From a checkpoint of a small transformer trained on Wikipedia: no biases in attention or MLP.
Each number is 50 + 15 x the weight over its row's rms, rounded and kept within 0 to 99. Layers, rows and columns count from 0. The size before them is the row's rms in percent of the matrix's.

# layer 5 MLP gate, 2048x768, rms 0.0765, rows 1419-1422, columns 128-255
106:34 53 46 46 59 45 48 44 43 36 69 67 46 53 40 38 69 71 79 25 58 46 18 51 62 47 77 48 49 33 22 52 69 95 46 45 75 76 51 21 47 62 50 48 41 42 47 52 53 61 77 73 74 67 22 22 40 58 40 40 52 59 52 59 28 50 34 70 54 49 50 88 65 66 36 16 32 63 41 44 56 53 51 32 38 59 63 49 70 31 48 54 38 49 45 52 85 59 60 47 25 57 54 46 07 50 42 63 72 44 29 36 45 63 35 50 40 31 61 29 69 54 73 84 46 40 27 71
098:35 77 35 40 46 34 48 27 47 38 62 35 45 24 40 62 44 62 57 35 57 42 39 43 44 33 39 61 57 19 33 37 62 40 64 56 54 45 55 57 50 99 46 59 52 34 50 38 45 70 38 47 30 49 55 59 43 52 54 31 56 33 75 38 38 59 38 33 58 95 64 61 51 54 24 45 54 46 43 56 41 73 63 80 52 36 39 61 70 61 84 62 59 77 54 43 43 41 27 58 80 30 42 65 50 59 96 56 50 25 34 43 77 42 26 50 44 18 54 70 57 46 44 51 05 45 23 33
102:29 49 32 47 34 56 58 32 74 41 65 47 46 43 56 51 31 59 26 45 61 40 55 48 32 54 55 59 67 78 61 36 52 79 65 43 65 48 27 20 69 42 66 64 43 78 59 48 46 60 37 24 61 38 38 51 40 37 30 40 62 83 40 69 23 52 34 55 68 56 38 39 25 32 10 52 48 27 38 72 60 68 16 64 44 58 33 67 53 44 36 37 50 38 37 60 63 29 48 40 40 20 41 56 78 44 23 34 60 64 61 57 37 69 64 47 55 63 55 45 36 85 54 49 42 80 37 54
097:74 59 23 60 57 47 55 46 36 70 74 69 66 53 50 51 51 44 39 33 32 38 87 63 23 50 58 51 52 60 66 42 60 35 35 70 74 49 38 83 47 71 17 88 25 68 55 56 39 43 60 82 53 44 41 48 40 55 50 64 51 68 66 57 61 33 36 54 63 70 74 57 29 51 69 19 41 38 54 31 52 48 38 44 72 60 56 54 44 34 51 76 53 51 70 74 41 45 27 41 69 41 69 69 50 55 75 24 43 50 53 52 27 38 47 54 40 27 50 54 57 43 55 76 42 41 36 47
# layer 5 MLP up, 2048x768, rms 0.0798, rows 1419-1422, columns 128-255
109:63 53 55 59 46 63 93 77 43 35 37 52 42 52 55 50 64 68 36 66 89 62 44 54 37 65 64 39 53 32 50 52 33 44 25 60 47 20 37 52 29 02 14 59 38 49 43 55 57 63 44 43 39 45 28 28 59 49 44 48 60 53 22 49 76 40 56 61 39 60 26 42 53 36 57 78 58 64 59 25 44 61 37 46 37 73 38 35 25 90 62 74 56 30 82 50 46 52 36 66 47 49 73 85 37 41 47 41 22 17 49 58 45 70 65 61 28 50 54 41 55 48 35 47 42 45 64 35
090:29 31 45 57 47 37 47 17 43 76 54 58 44 59 55 56 30 76 41 50 57 52 51 66 34 26 47 63 40 29 71 70 37 35 70 60 27 78 36 45 63 56 75 42 36 51 49 60 34 88 70 52 28 45 51 41 52 67 24 24 44 42 57 59 47 49 47 55 36 53 62 21 45 49 43 26 58 31 24 46 36 41 30 51 71 34 28 48 62 53 65 42 43 71 60 62 51 61 62 43 62 35 64 64 53 38 39 53 45 60 38 52 28 67 57 44 65 11 21 65 37 44 36 50 43 89 44 56
108:75 37 56 55 57 81 57 27 54 54 38 38 41 40 58 57 43 57 63 58 49 49 50 46 53 62 70 59 48 65 38 40 78 45 61 49 72 61 15 20 22 75 76 30 60 03 30 33 20 67 76 50 38 39 46 10 59 55 33 51 49 45 41 80 53 63 23 39 45 48 38 42 57 50 51 30 95 35 47 39 54 39 39 43 33 36 57 34 39 54 49 49 34 70 82 55 53 49 45 38 32 66 80 54 51 40 35 58 48 55 36 85 36 58 54 62 36 63 53 71 37 54 45 47 60 65 61 99
096:65 35 45 63 53 57 54 70 50 68 70 57 32 48 76 57 43 53 32 26 39 35 39 49 31 34 47 69 46 52 64 66 61 76 53 52 77 41 50 66 50 62 47 75 44 68 64 40 44 55 53 93 61 40 64 30 50 41 65 36 53 65 43 30 30 35 53 99 47 52 66 44 74 53 25 42 40 38 49 44 36 46 23 56 44 51 44 21 51 52 47 39 75 51 20 61 38 46 55 47 18 47 53 38 36 79 50 24 36 54 63 63 34 59 54 59 32 53 71 62 67 61 57 18 53 54 37 42
# layer 5 MLP down (transposed), 2048x768, rms 0.0457, rows 1419-1421, columns 128-255
106:54 28 56 29 61 36 31 29 75 46 23 55 65 34 42 55 41 68 51 76 50 75 75 37 42 39 61 75 45 50 24 25 75 36 53 55 43 59 57 63 62 41 43 46 35 51 35 58 55 41 50 54 39 33 32 49 65 62 33 41 67 51 64 25 68 62 43 49 55 77 39 61 37 34 52 39 41 43 84 42 66 44 75 31 48 59 43 59 52 41 59 64 41 49 66 28 41 25 64 52 37 43 38 78 82 33 50 36 70 32 27 51 18 49 47 32 76 69 40 60 40 44 62 60 51 48 49 46
104:73 53 63 60 59 46 35 46 54 48 00 65 61 46 75 58 52 43 47 45 40 55 63 66 53 79 41 23 51 53 39 58 41 22 34 62 40 67 70 35 33 22 81 32 62 51 38 62 65 36 56 64 59 52 53 63 42 66 43 52 41 46 47 30 62 46 61 66 25 58 31 41 50 53 52 62 69 67 49 43 39 52 34 38 13 51 47 48 50 34 48 47 51 49 64 65 34 63 56 64 40 49 64 36 74 40 29 56 60 71 32 55 45 40 56 38 42 51 64 35 64 42 38 23 37 54 60 51
107:67 33 43 48 63 52 74 56 66 55 37 61 50 47 58 55 75 38 35 45 48 43 39 40 47 41 54 67 71 73 75 31 63 85 31 46 49 44 32 42 65 85 45 20 33 30 36 39 27 44 52 12 39 33 31 62 53 22 18 35 60 58 67 68 45 43 48 43 55 50 53 30 45 34 24 48 79 44 56 71 38 36 39 71 50 79 45 73 46 55 72 38 36 37 56 57 58 46 45 70 59 30 52 95 70 63 47 76 48 50 50 47 42 47 64 66 46 55 61 43 44 28 54 30 68 33 33 75